config.yaml
head_dim: 32
weight_decay: 0.039
batch_tokens: 32768
Each number is 50 + 10 x the weight over its row's rms, rounded and kept within 0 to 99. Layers, rows and columns count from 0. The size before them is the row's rms in percent of the matrix's.

# up: layer 2 MLP up, 192x64, rms 0.456, rows 119-153, columns 0-63
# down: layer 2 MLP down (transposed), 192x64, rms 0.423, rows 119-153, columns 0-63
# gate: layer 2 MLP gate, 192x64, rms 0.439, rows 120-154, columns 0-63
up119 091:42 39 60 61 53 43 44 50 45 52 38 68 42 56 43 49 64 63 53 41 65 46 16 64 51 51 53 54 71 39 45 45 48 34 52 61 40 48 34 48 42 57 62 63 45 63 42 61 51 55 61 38 40 43 37 44 66 43 50 52 59 52 48 49
down119 094:48 66 50 45 31 57 52 52 64 66 60 63 58 39 36 50 45 38 42 53 59 62 71 43 40 50 44 50 55 40 47 63 46 81 55 27 50 48 55 38 46 42 54 54 49 44 49 32 40 46 48 47 37 68 61 50 42 50 62 57 46 46 44 45
gate120 112:52 57 41 56 56 78 39 55 58 63 52 54 41 46 67 52 62 55 49 49 36 73 46 40 64 68 43 53 31 46 44 51 63 40 59 61 67 34 55 45 42 51 32 64 45 58 41 44 52 54 38 45 54 48 45 49 34 46 53 49 59 46 62 50
up120 113:55 55 42 50 39 44 50 49 42 66 48 60 55 53 51 41 62 49 54 58 73 51 62 47 49 39 40 63 44 60 44 62 62 52 45 55 54 50 35 52 61 33 49 64 64 55 44 57 44 59 78 34 36 74 56 55 68 44 58 57 48 47 48 40
down120 106:59 40 51 39 51 61 56 35 68 72 32 41 51 44 50 42 51 54 54 46 42 70 61 53 43 52 72 41 52 46 53 53 61 37 53 43 36 59 32 67 57 54 71 42 61 67 44 64 57 54 45 51 38 60 54 53 48 58 63 47 51 49 51 55
gate121 093:52 51 48 66 50 53 40 55 70 56 64 50 40 55 50 46 42 53 62 67 46 62 50 53 60 55 60 61 58 56 49 36 43 37 61 58 65 49 32 57 35 64 41 48 55 57 55 60 60 41 31 61 58 44 53 44 42 32 59 38 26 42 56 46
up121 100:71 46 61 53 50 55 33 57 30 53 52 47 50 47 39 51 45 58 48 62 62 40 48 49 55 56 57 72 58 43 55 38 44 52 46 48 47 71 25 49 36 62 60 44 65 54 46 42 66 48 35 55 36 41 51 59 33 42 52 65 52 45 40 49
down121 097:60 38 45 50 51 61 46 35 55 54 67 48 47 66 56 57 47 37 64 41 31 44 62 38 43 56 74 55 46 56 49 38 40 56 52 44 62 59 40 45 48 55 51 30 41 48 45 51 46 37 40 46 57 54 70 51 43 58 56 25 34 51 44 63
gate122 099:45 51 66 53 34 68 53 56 51 59 57 34 44 64 72 64 39 51 48 57 35 45 55 49 28 39 68 46 58 46 48 62 56 56 54 60 52 58 39 55 42 35 46 59 40 37 39 50 55 39 59 37 44 34 39 48 38 60 42 65 48 48 45 41
up122 081:38 40 56 26 52 59 54 48 48 52 58 57 51 48 55 68 57 44 43 66 57 37 50 53 60 48 42 52 34 71 56 33 44 46 50 42 49 45 31 38 46 54 54 35 69 53 47 49 33 55 54 54 36 63 44 42 54 44 56 62 50 68 55 70
down122 092:36 49 56 38 40 50 51 44 57 34 32 67 50 39 41 43 51 48 22 45 56 50 53 49 46 64 39 51 51 40 53 51 44 48 37 45 42 41 36 42 30 37 42 28 36 47 58 40 52 44 62 58 74 59 55 44 54 48 58 42 61 55 52 53
gate123 123:59 66 55 64 45 51 44 57 56 45 44 63 45 58 42 33 69 39 60 57 44 63 41 63 39 47 61 45 62 59 34 40 50 43 55 50 60 66 50 32 48 67 32 62 61 50 60 56 58 40 70 60 49 51 39 50 48 44 47 63 43 43 62 48
up123 123:53 46 34 54 45 39 62 66 35 42 42 31 71 47 38 53 49 45 43 38 43 58 49 28 49 47 51 48 42 42 48 56 67 52 45 50 65 56 43 67 62 33 51 46 47 44 50 56 53 38 35 41 34 50 73 47 54 44 34 40 51 41 54 54
down123 124:34 50 62 34 59 58 45 32 52 42 34 40 35 44 46 45 39 46 55 54 33 50 47 61 65 47 33 56 36 54 79 41 60 51 50 52 44 57 47 58 44 42 31 48 54 40 31 53 49 59 44 45 54 45 40 43 45 52 48 44 46 71 45 60
gate124 083:60 61 43 43 46 38 51 72 47 55 54 37 56 68 59 60 49 39 52 57 49 50 64 46 50 49 56 41 53 30 40 57 39 52 32 59 49 52 48 61 49 37 51 38 40 38 52 70 46 59 54 52 56 61 67 40 66 51 52 57 24 39 52 36
up124 095:40 51 44 36 56 58 45 48 61 62 42 61 50 69 55 46 54 62 50 40 45 56 56 41 74 58 50 38 53 47 53 50 66 37 64 50 48 49 54 59 41 51 48 46 68 64 44 45 71 45 71 53 64 56 46 28 65 60 60 43 57 45 50 66
down124 103:37 43 56 43 54 35 65 41 38 31 55 52 44 16 56 41 53 56 36 47 36 61 53 53 45 50 40 39 33 77 48 43 59 53 52 52 47 58 58 41 46 41 44 60 49 56 44 47 61 38 54 69 54 53 48 59 50 44 53 56 61 50 63 54
gate125 110:50 59 44 41 48 38 50 38 46 63 37 70 56 63 53 47 59 56 42 61 62 46 56 44 62 51 59 43 48 36 41 48 64 35 45 53 60 50 56 31 57 44 57 43 54 45 32 57 58 55 72 69 48 50 46 41 64 38 69 63 56 53 51 67
up125 112:62 51 56 53 34 43 36 39 56 39 45 61 37 63 50 64 60 62 37 51 55 42 59 55 57 52 53 41 66 36 56 49 52 41 57 53 51 58 49 55 43 46 61 66 41 56 63 53 48 51 52 47 30 57 53 58 23 35 66 51 56 41 38 72
down125 101:44 63 59 51 53 53 46 30 65 52 59 45 41 32 53 47 40 63 71 52 25 56 47 59 56 45 36 61 50 58 59 61 58 56 40 57 41 40 30 39 51 63 52 56 49 45 65 52 57 51 55 57 49 60 68 62 38 42 43 41 63 46 50 62
gate126 114:52 40 52 49 51 48 56 66 60 54 62 40 38 39 51 56 52 48 64 48 49 36 55 65 57 77 37 56 79 57 35 45 51 42 47 65 69 55 46 60 42 45 52 40 52 40 34 58 54 38 55 55 38 52 62 50 53 70 57 58 44 44 51 45
up126 098:53 49 51 38 53 56 64 36 41 66 62 74 46 44 40 53 45 55 48 56 64 45 55 65 42 43 59 36 30 45 59 75 57 46 56 34 57 57 41 66 56 59 40 54 40 46 51 48 52 59 53 53 46 43 42 51 54 72 53 40 39 69 49 41
down126 097:57 44 57 50 49 41 38 47 46 57 26 44 62 49 42 47 38 49 48 42 47 60 36 51 39 61 55 49 62 35 33 37 51 37 49 59 48 34 70 66 66 41 61 30 53 52 36 46 69 43 46 48 54 54 50 55 56 70 52 37 49 50 48 61
gate127 078:56 48 53 49 63 51 61 48 58 73 28 49 34 50 56 41 57 36 61 52 39 60 57 63 59 52 37 43 52 47 42 38 50 30 53 63 42 40 50 45 47 67 49 30 62 46 42 48 45 37 53 44 42 73 48 66 52 47 43 50 39 45 33 54
up127 096:59 56 51 50 54 54 55 49 31 58 31 59 44 69 55 49 49 17 59 62 55 60 51 50 54 55 52 57 64 27 50 54 54 59 34 55 35 57 59 32 77 43 50 41 50 56 51 61 45 48 43 45 42 55 43 44 53 46 46 44 54 47 44 63
down127 097:53 43 59 59 46 57 54 57 38 54 45 51 39 55 56 41 38 43 68 70 62 47 54 55 49 48 42 67 58 50 48 48 43 42 39 55 45 56 64 30 66 48 61 42 45 70 61 45 30 48 49 47 48 40 41 56 49 36 51 31 71 43 33 62
gate128 094:49 71 47 33 34 52 66 64 37 54 52 57 42 57 58 35 45 41 43 58 40 54 45 42 47 49 68 60 71 65 49 40 53 63 36 45 47 60 58 52 45 48 39 53 43 48 40 30 55 53 52 50 39 58 49 39 42 58 45 75 54 51 43 36
up128 098:49 59 40 45 47 49 60 68 58 63 44 61 60 57 57 39 58 54 44 49 42 64 66 55 60 63 25 37 48 39 52 60 53 59 38 50 59 51 62 68 49 47 59 57 56 41 59 55 65 42 42 57 31 55 59 37 34 45 33 57 56 60 42 38
down128 097:47 30 37 49 37 43 48 37 55 51 72 49 56 49 47 51 40 71 63 44 55 58 50 47 48 45 58 46 63 69 48 43 42 56 49 46 54 67 33 54 63 51 56 54 40 50 44 63 37 41 48 43 35 48 43 54 24 54 36 59 68 40 44 58
gate129 096:58 63 46 49 43 45 45 54 42 41 45 61 41 40 73 43 59 66 56 48 34 48 58 53 51 23 37 43 73 61 55 47 50 45 50 52 51 69 50 58 52 47 56 71 38 45 61 40 46 50 57 43 37 44 43 35 33 59 39 64 50 45 59 51
up129 083:46 50 39 38 55 47 41 36 50 39 53 67 50 56 37 44 54 50 61 40 44 49 50 58 44 44 45 57 38 58 55 48 58 63 58 40 60 43 42 52 53 63 70 47 45 43 54 56 54 31 53 28 50 81 61 69 40 62 42 42 48 72 54 48
down129 097:49 41 58 56 44 31 45 47 44 57 51 35 63 41 59 29 66 50 56 50 47 47 70 42 72 56 64 41 44 47 37 37 56 52 40 44 42 60 58 66 61 27 59 52 34 59 62 55 60 44 53 47 50 55 60 58 43 55 58 60 54 42 38 51
gate130 100:50 60 52 59 47 54 49 49 51 30 51 45 60 51 53 41 36 27 60 48 48 55 31 52 39 52 54 49 65 68 32 43 63 45 38 64 56 58 41 37 66 35 48 55 50 47 43 64 51 52 63 57 54 51 56 34 44 30 62 70 53 49 48 58
up130 102:64 34 57 38 60 53 49 43 49 43 65 44 68 58 50 53 29 61 59 61 54 61 59 65 61 34 59 47 51 42 34 53 36 42 42 62 56 44 44 62 35 55 61 46 45 55 54 56 52 33 39 54 60 31 51 56 49 54 38 58 59 43 42 68
down130 099:42 40 59 39 46 36 67 65 54 61 46 52 41 34 52 48 59 65 34 39 52 44 46 36 75 56 41 46 49 44 50 56 48 63 64 44 43 48 56 51 42 56 47 70 55 42 51 39 45 42 36 49 59 50 24 58 58 57 50 45 46 54 51 28
gate131 096:48 57 39 32 52 43 63 52 49 58 62 36 22 44 63 49 33 51 45 60 34 45 70 43 56 47 64 57 47 67 41 54 45 51 38 50 56 53 38 56 59 41 43 61 48 50 48 50 51 43 54 66 50 68 48 50 39 64 69 53 35 58 59 48
up131 099:57 32 64 48 61 62 33 35 53 36 50 43 61 56 39 52 52 41 60 35 60 45 30 57 41 61 35 61 44 46 57 40 40 54 57 54 49 36 55 51 39 67 55 42 54 39 36 51 64 35 56 47 59 40 46 52 47 34 42 48 51 63 35 63
down131 105:26 50 37 33 52 50 36 56 44 25 33 61 51 35 42 53 47 50 39 46 55 61 42 63 50 44 60 47 35 55 49 60 55 51 51 40 51 48 53 50 36 58 46 35 41 51 73 63 60 52 46 60 62 50 46 46 65 61 40 60 55 55 66 40
gate132 104:52 46 33 45 62 37 48 51 55 63 36 34 49 45 59 62 47 54 50 71 52 41 57 45 56 55 52 50 46 45 68 69 54 42 48 60 44 42 51 43 37 23 49 47 67 61 43 61 41 44 66 67 48 60 48 47 51 46 51 52 28 36 58 43
up132 101:62 46 30 51 52 40 48 41 62 39 52 45 60 54 50 49 51 70 52 58 56 51 56 48 56 40 27 42 37 69 65 46 59 50 30 38 41 42 60 50 43 54 62 54 45 46 54 57 57 51 57 65 40 44 38 31 48 46 72 53 44 32 50 63
down132 102:70 47 55 46 45 46 54 60 39 64 29 61 48 36 56 58 50 61 34 49 49 45 61 57 67 66 42 49 49 45 49 55 39 49 71 55 64 41 50 46 68 48 51 53 53 72 45 48 38 48 62 44 51 59 66 36 61 58 69 35 49 44 47 61
gate133 087:57 66 52 46 55 64 41 49 48 43 33 58 44 49 44 25 63 51 55 52 54 62 63 65 36 54 59 33 56 41 64 55 51 49 52 50 44 25 50 36 46 40 34 37 47 51 58 37 53 42 48 54 28 54 27 42 47 51 52 64 45 52 51 47
up133 104:54 37 47 62 68 53 32 42 46 55 58 46 73 61 58 50 39 62 36 57 51 35 43 37 58 51 34 56 48 58 43 44 63 50 45 41 64 32 45 63 41 48 60 61 43 45 32 45 63 46 53 70 49 42 73 43 46 51 51 42 41 47 47 47
down133 103:48 31 43 38 55 53 50 47 49 43 50 37 47 47 59 57 41 45 51 62 55 39 30 33 52 56 55 56 50 51 60 40 49 27 73 37 43 57 65 45 46 61 60 46 64 61 50 50 68 42 70 59 36 54 44 65 44 37 59 57 46 51 61 45
gate134 100:46 63 72 43 56 63 60 50 49 45 53 46 54 57 63 52 60 28 43 45 37 58 62 52 70 39 59 49 49 41 46 49 62 71 52 46 58 40 39 70 60 63 56 51 34 44 39 56 44 63 36 47 54 53 35 59 40 46 49 52 52 45 70 55
up134 100:56 49 63 35 42 57 48 33 42 40 45 47 63 56 26 29 40 56 55 65 41 43 44 38 65 39 39 44 45 43 47 42 59 46 46 62 53 45 47 48 33 45 32 48 51 55 62 57 60 66 64 44 38 50 53 52 66 52 49 45 59 33 37 56
down134 091:51 45 48 60 55 38 56 65 53 41 54 45 65 55 67 68 55 48 36 42 48 58 45 67 60 55 62 65 30 62 49 32 56 46 40 56 36 47 50 78 43 54 60 39 54 61 41 59 50 42 48 43 46 45 53 67 36 51 42 60 54 57 47 63
gate135 086:50 40 31 68 63 38 38 27 53 60 66 50 61 57 47 47 44 47 49 51 60 51 35 49 43 64 45 56 54 71 54 43 40 62 42 47 59 53 36 56 59 48 41 46 42 44 53 69 46 52 47 63 44 55 31 53 62 65 35 46 61 60 47 55
up135 082:47 36 49 50 48 41 40 40 59 58 66 56 55 66 45 39 50 37 49 49 48 49 29 45 49 49 65 65 52 72 56 28 40 67 42 55 51 43 48 34 55 55 39 36 42 40 48 53 48 67 64 52 60 49 38 56 52 67 44 55 55 71 52 49
down135 087:61 38 68 53 48 55 43 46 53 49 91 48 53 41 32 62 49 49 50 54 45 45 57 55 53 32 48 48 45 66 56 49 50 72 52 48 44 47 66 51 51 48 50 35 50 69 54 29 47 48 53 46 64 57 47 39 50 41 47 45 59 54 62 45
gate136 115:61 51 52 53 40 54 38 49 60 66 50 47 73 50 47 29 42 66 43 48 46 59 33 35 48 46 44 46 41 39 57 42 48 53 51 42 46 46 38 51 46 27 60 50 43 24 59 37 72 46 49 58 42 42 50 48 44 67 62 50 64 50 52 43
up136 105:46 32 41 50 63 46 72 44 46 36 42 47 41 49 43 65 58 44 51 45 48 50 65 54 68 43 70 46 59 56 61 59 48 64 48 57 31 58 55 49 47 59 46 57 69 59 44 67 58 56 76 47 58 50 56 48 52 37 45 66 53 52 37 43
down136 105:30 46 42 41 48 34 53 61 47 41 49 54 62 54 51 41 49 44 47 29 57 38 67 49 46 49 45 51 43 42 47 71 65 32 51 52 53 45 63 41 40 42 31 71 44 34 41 42 46 57 63 48 48 52 66 43 42 38 47 52 35 40 50 63
gate137 099:53 52 51 36 47 49 50 52 60 71 30 62 33 56 66 50 42 52 42 42 68 55 23 44 45 43 37 44 37 29 35 61 55 52 47 42 49 47 65 43 53 47 49 46 54 47 38 46 43 45 45 46 38 47 41 52 48 31 60 49 29 44 53 51
up137 111:42 46 46 33 53 32 43 46 48 45 69 64 60 45 45 42 64 50 54 45 76 57 51 48 27 62 51 60 43 47 52 42 57 42 51 62 58 56 62 63 50 44 38 28 48 42 59 39 46 37 40 40 64 73 52 44 46 48 45 51 50 52 40 41
down137 109:56 46 55 52 57 53 30 31 84 46 30 47 54 42 60 59 45 56 46 34 71 37 42 35 52 51 51 65 50 39 52 53 70 58 50 54 53 41 43 68 38 52 40 42 57 58 46 53 52 56 39 52 59 46 49 44 37 45 49 55 53 41 49 48
gate138 102:52 49 43 50 69 36 61 47 41 58 52 57 56 53 53 62 52 64 46 57 55 52 42 68 47 65 31 52 47 29 53 62 48 26 55 61 37 40 45 31 45 37 47 42 38 47 53 36 62 46 42 71 54 44 57 39 46 41 40 39 41 46 54 44
up138 091:61 51 28 40 48 44 60 62 55 46 35 55 41 61 63 65 52 63 52 51 63 56 46 58 50 58 35 59 32 25 60 65 52 56 48 38 40 41 44 64 44 48 51 47 48 42 52 60 26 34 55 54 34 43 51 49 44 45 56 49 59 52 37 56
down138 088:51 55 44 41 34 32 62 69 53 55 49 48 54 37 57 43 36 50 62 52 50 44 40 35 31 63 51 41 62 54 51 49 62 34 60 48 39 40 44 46 73 48 55 55 51 71 36 48 49 63 59 56 61 42 44 70 40 58 53 48 55 38 44 59
gate139 096:69 57 65 51 40 44 59 41 43 50 53 38 48 46 44 42 37 69 31 66 54 51 54 41 56 68 61 69 43 56 33 72 50 51 53 50 55 46 51 57 38 53 56 52 44 63 52 59 38 44 24 60 58 47 35 44 48 53 39 57 59 48 57 55
up139 093:43 46 66 41 63 72 35 49 55 53 66 64 60 58 59 50 50 50 51 54 48 64 43 57 42 52 47 45 58 73 59 56 51 70 41 39 69 64 46 42 60 49 43 63 57 53 47 50 53 45 66 50 39 53 39 43 46 52 58 63 34 34 36 41
down139 093:48 33 44 52 50 47 57 59 49 51 33 46 40 52 44 53 41 48 36 53 57 52 56 48 47 52 49 47 60 42 28 37 53 47 67 53 67 43 55 56 50 64 50 36 52 48 59 61 43 44 37 61 55 64 61 59 48 65 26 46 30 57 55 22
gate140 097:54 33 55 63 55 46 77 70 50 58 47 48 46 43 67 60 45 49 60 55 46 49 52 62 49 52 69 52 51 42 38 67 53 41 45 38 55 43 56 65 49 52 38 49 64 35 44 52 55 48 45 48 66 45 52 28 60 42 61 60 35 49 56 30
up140 103:51 41 61 36 48 52 49 44 56 41 67 56 40 50 42 44 59 59 57 56 49 38 54 39 59 55 31 42 35 59 64 50 47 37 53 68 50 53 63 60 40 50 61 62 25 39 64 44 38 56 50 54 36 42 59 50 41 28 41 43 62 61 57 53
down140 100:66 71 43 47 50 68 46 83 46 55 35 55 50 52 51 50 52 50 41 65 35 50 44 48 56 58 46 53 44 48 60 62 54 58 71 52 57 44 59 65 44 44 54 53 48 59 40 47 56 45 63 57 33 46 45 50 44 31 36 53 41 45 36 35
gate141 089:60 42 50 55 62 55 65 39 40 53 41 48 53 61 65 59 55 42 42 67 61 68 50 68 52 53 54 66 43 55 51 55 77 67 52 62 47 52 60 46 63 50 63 50 54 38 41 50 61 52 42 58 36 50 49 66 59 72 44 64 48 53 56 43
up141 088:46 61 35 47 58 55 48 43 47 67 30 46 45 59 49 48 44 43 45 42 62 57 48 79 34 54 58 44 56 46 42 52 63 54 61 41 46 50 64 41 65 62 51 47 60 50 47 45 46 53 39 56 31 47 50 69 55 68 37 69 49 66 49 39
down141 087:59 49 58 61 71 58 35 54 48 48 71 37 48 37 30 33 48 42 64 38 37 52 44 41 56 53 43 57 47 51 65 54 64 63 54 53 44 56 53 63 61 66 54 52 39 59 28 52 51 49 45 47 65 35 52 49 38 46 47 46 42 65 59 58
gate142 104:62 55 36 49 55 45 57 54 57 61 38 51 64 48 63 53 62 54 49 42 55 54 55 56 48 56 57 42 74 54 35 37 45 37 54 49 35 67 38 37 52 45 60 66 52 50 37 39 35 70 46 63 57 53 62 45 52 55 63 38 57 40 68 34
up142 103:49 34 52 50 54 62 70 49 61 52 66 54 59 55 34 49 54 44 70 46 44 67 49 53 31 55 44 44 54 59 52 51 48 55 60 53 50 69 31 48 69 36 30 45 68 35 38 61 50 39 63 51 51 56 52 43 65 55 47 59 48 52 50 45
down142 105:53 49 42 63 67 53 55 57 49 54 58 43 35 50 50 48 66 42 50 59 51 52 68 51 52 27 52 55 63 57 36 49 41 52 34 38 57 60 42 53 58 49 60 52 68 49 38 29 63 41 53 35 38 50 57 68 58 38 48 46 49 57 55 73
gate143 094:34 70 53 48 52 60 59 39 42 52 32 43 55 35 45 45 60 64 37 46 49 37 55 36 60 65 63 58 37 55 57 47 45 50 48 63 42 55 62 59 49 54 63 47 66 33 61 63 59 48 51 61 40 53 34 39 38 38 57 50 62 46 65 42
up143 106:56 65 40 54 40 50 42 55 41 51 51 50 53 50 47 52 66 53 48 65 42 44 49 76 39 60 31 54 47 57 42 46 40 56 60 52 43 66 36 54 65 50 49 52 68 51 48 67 45 50 38 32 57 63 57 59 41 51 35 23 60 49 58 40
down143 105:63 48 58 53 57 53 54 65 33 46 55 42 42 46 46 49 51 63 36 45 41 44 42 54 38 52 35 54 56 58 57 54 44 53 57 56 39 46 44 56 52 55 45 40 81 44 25 53 38 49 38 58 51 38 33 42 37 52 34 26 59 58 54 43
gate144 100:46 51 51 55 58 50 30 58 46 57 59 46 60 52 68 39 49 29 53 54 41 50 47 46 41 58 61 58 56 32 61 35 68 43 61 60 58 45 57 42 57 36 43 37 58 58 28 58 59 46 34 57 61 44 52 68 46 50 60 55 38 48 68 38
up144 103:53 71 62 57 48 54 52 48 28 55 56 65 61 49 59 37 40 70 45 58 43 50 50 62 67 43 58 45 51 44 51 49 46 36 73 43 45 57 48 31 61 45 61 55 68 62 46 58 59 49 59 55 61 53 37 62 53 49 59 54 52 73 50 48
down144 099:59 68 42 68 47 50 48 50 50 56 41 46 56 56 53 41 34 46 48 53 54 26 51 50 44 47 42 55 57 44 52 54 58 59 46 52 60 33 46 64 29 53 64 57 51 52 48 38 49 83 53 55 49 46 44 38 28 62 33 49 67 48 59 54
gate145 109:49 53 37 61 40 57 58 38 62 37 40 62 52 53 42 54 79 48 35 45 53 75 29 30 51 54 45 36 39 58 55 43 62 43 65 41 41 49 47 47 36 51 49 47 47 59 51 42 40 45 50 29 53 58 62 52 57 47 47 51 37 42 52 55
up145 096:70 44 50 59 20 58 55 42 70 53 32 52 47 44 37 47 61 36 40 42 61 62 44 44 56 43 55 41 54 56 62 28 54 43 49 54 43 47 65 50 38 56 59 39 49 50 35 45 36 55 39 53 57 39 51 57 64 42 58 60 44 45 36 48
down145 098:50 47 53 36 59 46 46 51 52 44 51 66 35 48 74 42 51 44 50 32 57 45 30 31 51 49 47 42 59 65 62 49 59 51 55 60 43 45 40 61 52 39 51 48 47 48 45 30 38 54 50 40 54 45 66 59 45 60 34 53 63 69 65 66
gate146 115:61 54 58 45 43 50 46 37 44 41 40 75 48 56 55 43 33 46 45 57 54 59 38 60 23 59 41 51 68 55 58 51 50 39 72 56 61 38 54 34 54 40 36 62 62 47 59 49 45 42 62 39 47 56 63 51 46 58 41 43 38 50 61 48
up146 117:48 40 58 47 45 61 46 57 58 50 44 60 45 66 69 44 41 55 60 63 51 45 50 49 60 45 33 34 61 57 53 47 17 52 51 48 57 47 36 53 37 43 59 68 63 52 55 47 38 28 41 59 50 32 52 43 46 48 43 55 40 41 66 45
down146 106:47 32 61 51 38 54 55 64 40 52 72 74 54 70 51 51 39 48 44 56 56 42 56 54 57 46 45 49 51 49 49 55 38 48 54 42 55 47 56 71 54 55 58 69 54 68 33 47 56 44 51 45 52 35 67 57 52 55 41 56 74 51 54 66
gate147 105:45 47 32 46 44 40 44 51 65 42 44 43 38 51 58 61 46 54 51 58 47 39 49 61 51 39 58 76 59 55 60 46 55 34 49 55 39 59 67 36 56 42 37 69 59 44 60 57 63 55 47 65 50 59 51 39 39 29 30 65 51 52 55 51
up147 098:24 33 58 38 43 51 44 53 39 62 55 46 52 47 34 47 64 44 57 52 52 53 53 46 54 55 39 30 38 50 58 63 50 54 53 45 54 60 37 57 40 50 46 29 48 42 32 38 54 24 52 51 47 40 47 70 47 63 62 43 49 57 39 39
down147 098:59 53 50 43 43 61 47 39 55 43 28 46 48 40 44 60 52 46 43 51 45 55 63 42 37 37 40 56 66 39 44 44 37 73 57 53 50 44 55 72 40 47 60 41 28 55 48 57 58 47 61 74 46 52 59 57 48 48 68 30 56 51 50 49
gate148 109:61 45 43 49 48 51 45 52 61 57 56 29 59 60 63 51 31 46 47 63 41 63 42 51 24 50 32 43 54 55 57 47 65 35 63 45 57 49 53 72 40 54 53 52 34 36 56 45 57 35 54 54 65 55 45 53 58 43 74 48 55 45 46 47
up148 099:49 51 57 40 26 39 36 40 34 34 46 44 38 46 51 43 53 54 54 35 36 36 50 43 51 47 71 55 42 66 72 31 56 53 47 56 65 62 67 53 28 55 47 51 62 53 57 59 47 49 59 44 40 58 42 50 47 46 44 54 38 49 53 53
down148 106:52 48 48 50 56 41 51 36 42 52 48 56 62 61 50 52 33 52 49 43 54 62 63 54 45 50 61 66 25 55 52 55 38 30 40 57 61 77 64 42 45 48 55 52 52 68 36 46 44 66 59 52 29 50 61 58 45 47 59 58 43 56 58 39
gate149 091:37 47 44 44 39 63 51 51 50 35 51 40 48 48 55 57 52 34 24 46 39 66 37 27 45 42 47 39 49 70 52 55 58 48 56 43 52 61 53 52 48 46 37 50 52 49 74 40 42 58 42 39 43 53 52 52 41 62 54 61 43 23 52 60
up149 092:68 57 45 56 47 45 50 47 42 54 50 47 49 34 79 39 59 57 49 41 28 38 55 53 62 55 49 48 38 55 53 62 35 50 45 51 67 62 49 38 41 56 42 45 51 52 37 55 53 44 32 41 56 50 64 49 28 71 48 37 56 47 44 36
down149 091:28 45 66 49 49 55 61 74 51 48 65 49 46 56 55 54 55 67 45 50 62 52 48 38 53 59 55 33 42 53 69 52 50 50 80 42 37 59 66 46 62 49 50 47 64 60 66 39 52 38 48 58 42 59 38 55 43 54 47 52 57 53 57 39
gate150 114:66 56 31 28 51 44 64 38 62 59 67 52 58 37 53 43 57 53 55 56 63 70 57 49 43 57 29 51 53 36 51 35 51 53 53 51 47 37 47 51 49 55 54 59 42 26 37 49 63 38 33 52 52 37 47 60 48 64 46 40 54 50 50 48
up150 116:34 53 47 73 66 53 60 54 46 48 64 41 56 42 49 41 52 39 46 40 56 63 62 36 57 56 55 42 66 70 36 43 58 50 57 57 43 48 48 46 40 39 25 57 47 43 59 45 59 62 34 45 51 54 51 29 41 60 41 36 58 55 45 56
down150 115:43 45 48 62 34 42 40 36 53 47 48 43 47 57 45 67 44 33 59 68 39 39 53 41 54 59 57 53 54 56 39 55 48 50 44 49 44 34 32 55 52 60 55 23 44 64 50 46 25 56 61 48 51 61 40 38 41 50 27 48 47 49 38 50
gate151 106:60 63 44 48 55 49 51 46 34 43 50 54 43 40 61 42 53 52 47 51 53 55 74 36 43 26 46 56 60 39 40 53 45 51 57 56 52 46 73 40 52 74 57 47 52 38 44 40 54 53 31 40 55 42 54 53 44 65 71 64 40 45 66 54
up151 090:52 60 56 33 60 42 37 56 31 70 50 38 55 52 56 46 40 50 58 47 57 48 42 33 50 60 47 51 28 54 48 70 62 43 59 44 45 33 47 53 56 42 50 38 61 38 39 40 55 57 59 50 44 50 54 48 46 46 58 39 55 59 65 79
down151 096:52 45 53 34 64 50 62 42 41 40 39 57 40 44 55 40 56 58 44 41 70 45 30 54 44 35 43 55 61 21 77 47 46 41 44 65 54 58 31 47 51 59 46 65 45 50 60 48 50 45 42 44 57 44 52 49 41 52 62 45 49 36 55 45
gate152 089:72 51 43 54 47 61 48 40 58 48 56 56 56 52 55 58 45 54 28 70 58 42 43 50 34 70 31 47 24 37 58 51 49 37 50 54 41 47 59 48 56 46 51 42 40 31 53 54 32 46 48 58 66 50 44 45 49 39 52 58 56 35 62 49
up152 091:50 59 73 38 55 55 69 50 36 53 58 48 33 54 45 43 59 38 49 41 23 52 66 55 53 35 42 58 40 62 47 66 48 68 52 34 53 41 39 45 39 39 49 56 51 59 31 38 53 45 57 36 44 55 49 46 47 48 36 59 52 54 48 44
down152 091:45 48 42 55 54 55 51 47 45 39 47 50 46 60 44 49 29 37 35 40 48 40 53 35 41 33 61 58 61 47 58 31 44 40 60 53 62 38 48 67 33 57 29 51 48 43 52 57 33 42 43 50 46 37 50 57 44 51 41 55 46 48 77 34
gate153 097:69 54 49 36 45 55 53 60 55 58 62 40 29 37 53 31 51 37 33 51 47 58 67 60 53 56 72 37 51 56 27 56 45 55 38 68 56 49 49 39 57 46 52 47 39 53 49 59 50 41 47 45 62 60 42 43 39 56 69 60 57 52 49 46
up153 093:61 56 38 42 55 49 61 47 59 77 49 45 58 28 57 46 28 47 50 43 42 52 40 67 45 60 57 57 38 54 46 50 61 58 50 51 55 58 63 30 48 49 52 41 39 55 51 45 35 56 30 46 71 48 69 43 57 47 56 53 43 39 58 57
down153 095:56 53 53 50 52 32 58 53 43 49 60 38 43 62 52 65 53 50 47 35 55 40 36 37 36 37 60 46 48 60 58 65 55 28 41 60 40 42 56 59 42 60 51 50 47 36 30 66 54 43 67 49 53 33 31 62 36 52 43 53 60 55 49 60
gate154 095:62 63 50 65 54 28 41 47 59 49 48 33 57 48 36 46 40 56 49 58 47 47 49 41 50 49 63 60 67 55 50 70 36 42 34 40 61 59 56 52 34 66 52 61 40 34 53 69 59 45 51 44 62 49 58 51 48 50 68 51 40 46 68 45